Weights of a small transformer language model: rotary positions.
Each number is 50 + 10 x the weight over the matrix's rms, rounded and kept within 0 to 99. Layers, rows and columns count from 0.

# layer 4 attention key, 256x256, rms 0.209, rows 0-50, columns 64-127
44 46 52 39 55 56 53 54 52 54 54 48 50 55 41 53 55 63 51 46 56 47 48 48 49 52 51 43 38 56 52 37 55 46 33 53 54 42 67 60 57 48 40 34 41 54 57 51 54 43 73 46 45 49 44 49 50 53 46 53 42 57 56 49
60 44 43 55 49 52 45 42 54 58 45 49 39 58 47 44 38 37 53 46 56 54 52 52 38 55 49 47 51 51 58 51 68 53 35 53 39 72 57 44 56 40 60 55 48 60 46 58 66 43 49 51 42 45 43 49 48 49 58 58 54 54 53 49
48 66 56 51 38 51 40 53 58 48 43 49 54 57 49 48 52 49 47 52 59 54 45 52 52 48 56 48 51 49 48 57 36 37 70 53 69 50 54 52 46 62 44 54 59 55 51 44 55 53 48 44 59 47 46 42 47 55 56 57 51 35 39 52
57 63 47 59 44 60 57 52 51 45 59 46 37 41 44 59 51 61 40 56 53 56 46 53 55 58 55 49 48 66 55 64 47 41 49 52 57 50 47 42 52 46 49 44 39 43 46 49 50 42 46 40 54 40 60 49 38 48 58 51 46 55 53 43
72 51 58 55 50 56 60 46 46 59 57 46 47 54 43 45 51 38 52 48 60 42 53 36 46 49 63 45 50 47 55 45 66 51 49 50 47 53 49 46 48 43 57 39 54 37 51 38 62 50 55 50 39 48 44 42 51 52 50 48 56 51 53 46
47 40 52 47 49 43 40 47 52 50 37 38 49 45 54 41 48 51 52 48 43 52 61 49 51 47 54 42 59 51 45 44 48 43 61 40 44 54 56 44 53 38 46 57 55 53 37 55 55 55 55 31 48 53 43 44 51 43 42 58 45 45 61 53
49 62 58 47 30 48 48 60 52 51 39 50 55 46 51 60 37 72 39 50 45 49 43 64 54 37 48 57 52 44 49 50 41 72 63 36 51 51 48 61 53 52 45 56 66 51 55 52 46 52 33 55 50 45 57 41 50 54 67 65 50 61 46 44
44 46 56 51 44 52 33 56 59 35 55 52 57 39 53 51 56 53 61 54 46 41 43 58 59 52 51 44 67 50 45 54 62 62 57 39 42 47 34 43 63 61 41 67 63 48 52 62 58 53 53 53 55 54 45 51 46 43 45 59 54 68 49 56
38 40 44 48 64 50 47 53 46 46 46 57 42 51 67 41 44 49 58 45 53 53 54 43 52 70 58 50 49 49 41 52 58 50 38 48 40 47 61 40 44 59 49 57 56 47 55 33 47 56 52 58 43 58 42 44 43 48 50 50 49 40 53 45
48 46 29 46 61 55 67 57 58 54 58 59 57 61 42 38 49 45 60 42 64 49 60 43 53 62 56 50 55 52 41 55 61 44 34 48 43 42 70 51 56 47 45 46 40 53 51 42 67 56 62 48 62 62 64 55 56 53 43 61 39 48 64 47
48 45 43 41 55 43 55 66 59 68 43 59 50 48 55 66 52 45 42 38 47 42 39 35 40 57 54 64 65 57 47 35 47 49 57 41 50 41 31 55 38 70 50 42 47 52 43 60 58 46 53 44 44 39 54 38 41 52 38 52 54 38 62 57
47 52 40 57 57 55 55 27 39 53 59 35 47 42 39 48 64 60 55 52 42 37 44 54 57 47 63 54 27 61 49 55 53 46 46 67 50 50 50 60 57 58 58 55 59 53 48 74 48 58 46 36 38 66 62 48 45 48 48 33 62 69 52 41
45 57 56 48 38 42 50 51 56 49 48 47 38 72 59 47 54 57 56 58 35 62 36 57 49 33 33 36 43 50 64 49 45 64 52 35 56 43 47 48 68 47 52 62 54 51 49 63 48 48 45 41 31 37 57 50 55 38 47 61 50 53 46 47
67 56 38 55 36 55 48 56 49 43 42 55 46 31 61 51 48 52 45 61 50 45 48 51 60 42 46 65 48 49 46 49 49 38 54 59 36 52 53 62 70 54 65 49 39 58 41 56 60 56 53 47 45 43 31 49 44 40 48 46 50 52 41 67
63 32 37 42 60 53 54 47 59 53 52 58 43 48 51 71 25 43 43 45 59 49 51 55 57 41 39 53 62 56 63 45 52 68 67 62 50 64 59 43 61 58 53 61 48 53 42 51 49 30 51 54 45 43 50 53 54 49 45 49 60 73 31 56
41 57 61 61 57 43 54 35 47 66 67 37 60 51 70 67 43 62 51 71 47 56 55 36 35 56 53 59 35 58 50 26 49 58 43 43 41 45 48 52 55 51 39 40 51 34 55 41 61 44 47 59 37 51 56 60 38 61 39 44 55 45 45 45
29 51 69 55 53 55 61 44 43 52 52 36 42 47 44 44 45 37 60 47 49 47 50 53 47 57 44 44 41 52 53 60 58 57 54 57 50 37 47 46 40 57 43 43 59 44 42 44 61 62 42 72 36 53 44 53 53 50 59 58 66 51 43 34
72 42 42 60 65 54 54 41 52 52 43 54 44 42 46 61 48 52 65 40 41 59 48 40 49 57 47 51 59 61 40 55 47 57 64 60 51 58 62 51 50 43 53 49 48 45 59 45 46 61 46 47 70 57 52 61 57 57 44 42 47 73 54 37
52 44 34 42 62 52 41 37 47 41 49 48 56 54 45 54 53 46 72 32 65 52 48 50 37 52 46 44 49 29 43 53 53 42 46 29 54 48 31 50 40 35 51 51 50 61 61 35 52 70 54 62 53 30 46 34 38 39 35 43 40 49 63 48
59 38 46 26 58 54 70 39 59 57 50 51 51 59 57 59 64 56 23 58 47 52 50 46 57 63 47 46 49 63 45 44 46 45 36 47 67 63 53 38 47 34 65 42 50 55 51 41 54 47 57 44 50 61 54 56 45 46 47 60 39 56 48 45
63 50 49 60 47 51 33 40 55 41 60 39 57 36 59 45 47 42 39 50 41 49 52 69 31 68 60 50 46 64 52 52 65 42 31 54 29 44 47 59 47 40 43 53 59 50 52 56 30 45 47 41 50 51 52 58 53 62 47 67 49 56 66 44
37 41 60 58 51 50 44 62 56 52 46 45 58 32 29 60 51 58 40 59 42 50 66 58 40 53 48 51 38 24 58 48 60 46 37 37 56 60 53 54 59 44 47 56 31 59 51 62 59 54 53 48 50 57 45 54 61 47 64 47 35 41 45 57
43 66 49 26 49 53 49 59 52 56 46 67 44 43 39 37 38 37 44 55 35 52 48 32 38 53 60 46 59 52 59 52 44 56 62 41 69 56 58 53 31 47 43 39 34 54 77 47 52 51 32 54 40 47 48 41 39 67 39 63 50 51 42 49
54 21 38 35 68 36 45 49 52 54 66 52 47 38 32 54 58 48 33 46 59 39 47 47 32 56 64 48 52 45 37 36 55 68 48 63 44 33 60 32 45 43 56 56 57 25 45 53 53 53 41 32 43 40 63 51 41 66 73 44 50 54 46 54
49 43 53 45 56 59 46 50 66 47 42 68 43 55 33 55 61 51 45 55 42 56 36 40 46 58 57 63 35 50 41 57 64 58 57 69 51 48 52 25 55 48 43 34 32 49 52 39 52 57 62 29 43 61 46 67 48 65 23 47 38 55 35 58
64 49 80 56 32 46 66 57 72 65 61 43 58 48 71 49 43 55 56 30 53 41 37 59 47 53 52 61 62 47 35 40 73 52 33 60 46 53 53 51 41 43 44 45 52 19 41 51 64 49 45 48 33 45 52 56 53 36 46 39 47 36 49 48
32 59 61 66 34 61 42 49 56 34 41 46 54 60 40 47 40 43 68 58 51 39 51 66 43 48 58 82 69 49 65 45 51 39 32 54 52 39 52 54 46 59 67 54 50 66 52 55 56 48 51 72 58 56 57 56 59 59 47 56 57 68 45 30
62 47 38 36 51 46 49 23 54 41 67 46 53 60 47 35 58 50 40 51 52 57 54 51 59 55 55 71 43 48 60 47 52 45 60 67 43 46 58 55 46 55 66 35 34 47 56 51 47 71 53 46 53 23 69 39 54 39 57 27 62 55 66 66
55 49 45 51 55 41 49 59 54 56 47 51 42 59 47 45 53 49 60 37 39 45 47 56 51 61 52 64 48 50 67 62 57 47 41 53 41 34 62 48 67 46 32 43 59 37 76 49 43 66 59 51 57 61 56 56 56 25 48 24 45 32 56 46
64 49 62 56 46 47 44 47 59 33 54 49 47 47 48 67 29 56 18 49 45 54 56 73 62 66 48 53 43 58 29 48 46 50 46 63 61 48 53 46 49 36 40 48 62 54 40 60 63 54 54 36 61 51 49 45 65 53 65 50 62 61 45 43
54 61 54 48 69 48 26 52 41 72 46 71 49 55 22 48 34 60 38 66 79 41 39 45 44 77 65 36 49 33 47 64 50 51 34 65 41 48 56 59 39 34 57 58 54 55 40 22 41 50 38 59 63 57 67 37 49 45 64 43 42 39 36 47
31 47 58 48 40 59 52 35 50 64 48 40 59 51 53 59 34 26 38 54 60 42 45 35 43 66 51 43 43 51 56 29 42 62 55 55 61 60 26 48 59 59 46 46 53 74 59 46 50 72 58 42 48 38 43 71 45 38 44 56 35 36 51 46
56 53 40 44 57 41 49 44 49 60 63 49 56 61 37 53 55 57 48 48 59 51 54 41 36 57 44 53 55 38 53 60 49 46 43 54 48 62 52 34 55 41 56 47 45 48 58 46 42 59 56 53 46 51 37 52 54 48 54 47 55 58 54 51
48 60 47 55 45 42 46 50 50 45 56 59 57 52 48 48 50 50 55 50 48 53 55 59 39 49 42 39 42 48 39 51 49 51 38 52 31 46 41 50 55 53 49 51 51 52 55 52 49 46 46 48 46 53 49 46 48 44 46 61 51 48 47 58
53 48 56 47 63 37 50 57 48 48 48 47 44 43 47 48 49 52 61 47 43 43 57 42 52 56 52 53 48 42 54 55 43 54 47 39 57 47 43 45 31 50 30 44 52 50 56 59 53 53 51 58 46 54 57 50 61 52 59 57 41 56 50 49
57 50 59 50 61 58 54 46 56 55 44 50 50 66 45 50 56 48 53 45 47 43 57 51 50 55 41 58 55 41 50 48 60 45 50 53 57 41 48 45 55 42 49 46 36 44 55 59 34 44 50 51 41 48 49 55 61 49 54 50 50 51 53 60
49 57 49 41 58 56 43 41 64 49 43 52 49 55 38 51 47 49 31 49 60 44 64 51 58 52 50 55 58 60 54 51 60 48 56 57 44 47 48 55 60 45 52 58 52 68 54 43 54 66 71 54 52 48 60 47 52 55 51 39 46 62 66 55
54 56 61 34 60 57 56 55 52 69 50 57 55 51 43 44 49 50 51 52 41 59 33 61 46 55 53 47 52 45 59 49 51 68 58 41 64 38 43 53 49 56 45 40 55 50 56 31 48 52 43 40 47 59 59 52 55 59 64 43 57 53 50 51
46 45 39 53 58 48 56 48 54 68 54 44 46 53 45 48 53 57 43 63 69 45 55 43 59 49 48 41 49 53 43 64 46 40 51 49 49 43 56 49 34 57 53 49 58 30 52 50 52 50 42 51 58 59 60 50 59 48 51 57 45 47 44 49
38 52 54 50 36 47 43 51 47 56 48 50 67 34 56 54 47 48 53 57 47 61 62 55 59 50 49 46 46 56 40 45 47 67 60 47 58 42 53 59 61 62 43 46 38 50 60 55 69 35 50 36 49 50 44 40 45 49 33 61 62 53 43 44
45 60 49 49 46 53 50 40 57 46 44 41 58 60 50 37 53 50 50 57 37 63 56 39 62 55 43 51 65 42 50 43 50 52 53 44 23 47 57 53 49 49 52 64 49 53 58 54 56 41 65 40 51 45 30 54 54 42 53 43 54 48 43 38
54 41 52 48 50 43 51 46 62 47 31 61 45 58 44 44 53 37 46 51 45 49 46 55 59 45 40 48 46 52 57 40 53 60 60 49 53 44 43 43 45 53 68 56 55 62 56 42 62 56 51 51 56 50 55 32 55 43 48 53 47 50 51 54
51 51 55 41 55 57 61 37 40 54 66 51 52 55 45 49 62 48 52 48 63 59 53 45 45 54 40 41 46 65 47 52 52 46 43 53 50 54 62 61 30 53 43 36 48 25 61 44 32 59 55 46 43 47 58 57 44 38 58 52 54 48 53 41
39 61 57 63 52 51 52 42 62 53 45 63 54 48 52 47 52 55 44 62 62 47 44 42 57 60 35 60 38 42 49 56 41 51 46 53 52 59 53 39 42 76 44 65 55 60 49 54 59 38 38 63 58 52 46 43 50 63 47 68 47 49 55 42
46 60 52 56 39 56 51 50 47 45 51 40 54 62 33 52 39 53 36 53 48 41 47 41 51 71 60 46 45 47 38 58 61 43 63 40 55 38 52 56 39 44 37 42 51 59 47 54 34 61 54 69 42 55 54 39 61 59 55 42 51 41 56 49
43 57 51 49 52 51 42 33 44 45 41 39 68 29 59 46 58 65 57 49 54 48 62 61 41 39 53 46 59 57 57 39 49 50 60 59 42 62 52 46 63 52 53 57 56 49 47 41 46 54 62 33 50 49 50 50 32 55 56 37 57 47 53 45
36 47 61 66 52 39 52 28 63 55 58 43 49 55 68 52 45 46 45 64 45 53 55 51 44 54 41 37 53 43 50 47 35 68 50 56 53 44 45 28 50 52 73 39 51 55 36 35 46 40 46 57 38 41 53 49 51 52 67 65 46 46 32 44
41 58 67 49 43 39 53 53 47 60 70 50 52 63 64 45 43 59 50 48 50 37 40 37 52 52 35 33 39 47 71 50 47 59 52 59 52 72 58 49 51 54 49 30 61 57 56 56 44 39 43 50 70 50 51 56 52 51 42 36 46 64 48 54
72 58 65 61 53 63 52 56 67 55 30 59 48 49 72 38 35 47 52 51 44 57 36 57 52 50 46 52 42 58 48 73 33 61 33 45 54 42 45 42 64 34 50 49 50 64 35 45 38 68 36 38 47 65 65 43 45 58 54 57 41 36 54 56
50 64 61 38 51 48 57 34 52 31 58 45 48 52 48 36 53 55 60 44 45 58 69 48 62 57 47 37 58 63 58 44 49 63 55 53 45 48 51 64 39 75 46 48 46 57 49 40 50 54 45 49 49 65 68 55 68 60 53 39 55 44 38 51
42 61 44 51 50 55 54 47 66 49 39 47 40 63 60 55 41 44 40 59 49 45 32 43 73 58 47 55 63 54 51 54 40 62 35 42 63 48 48 43 61 61 48 31 54 55 39 34 78 57 43 46 60 43 57 58 44 43 60 40 59 42 43 43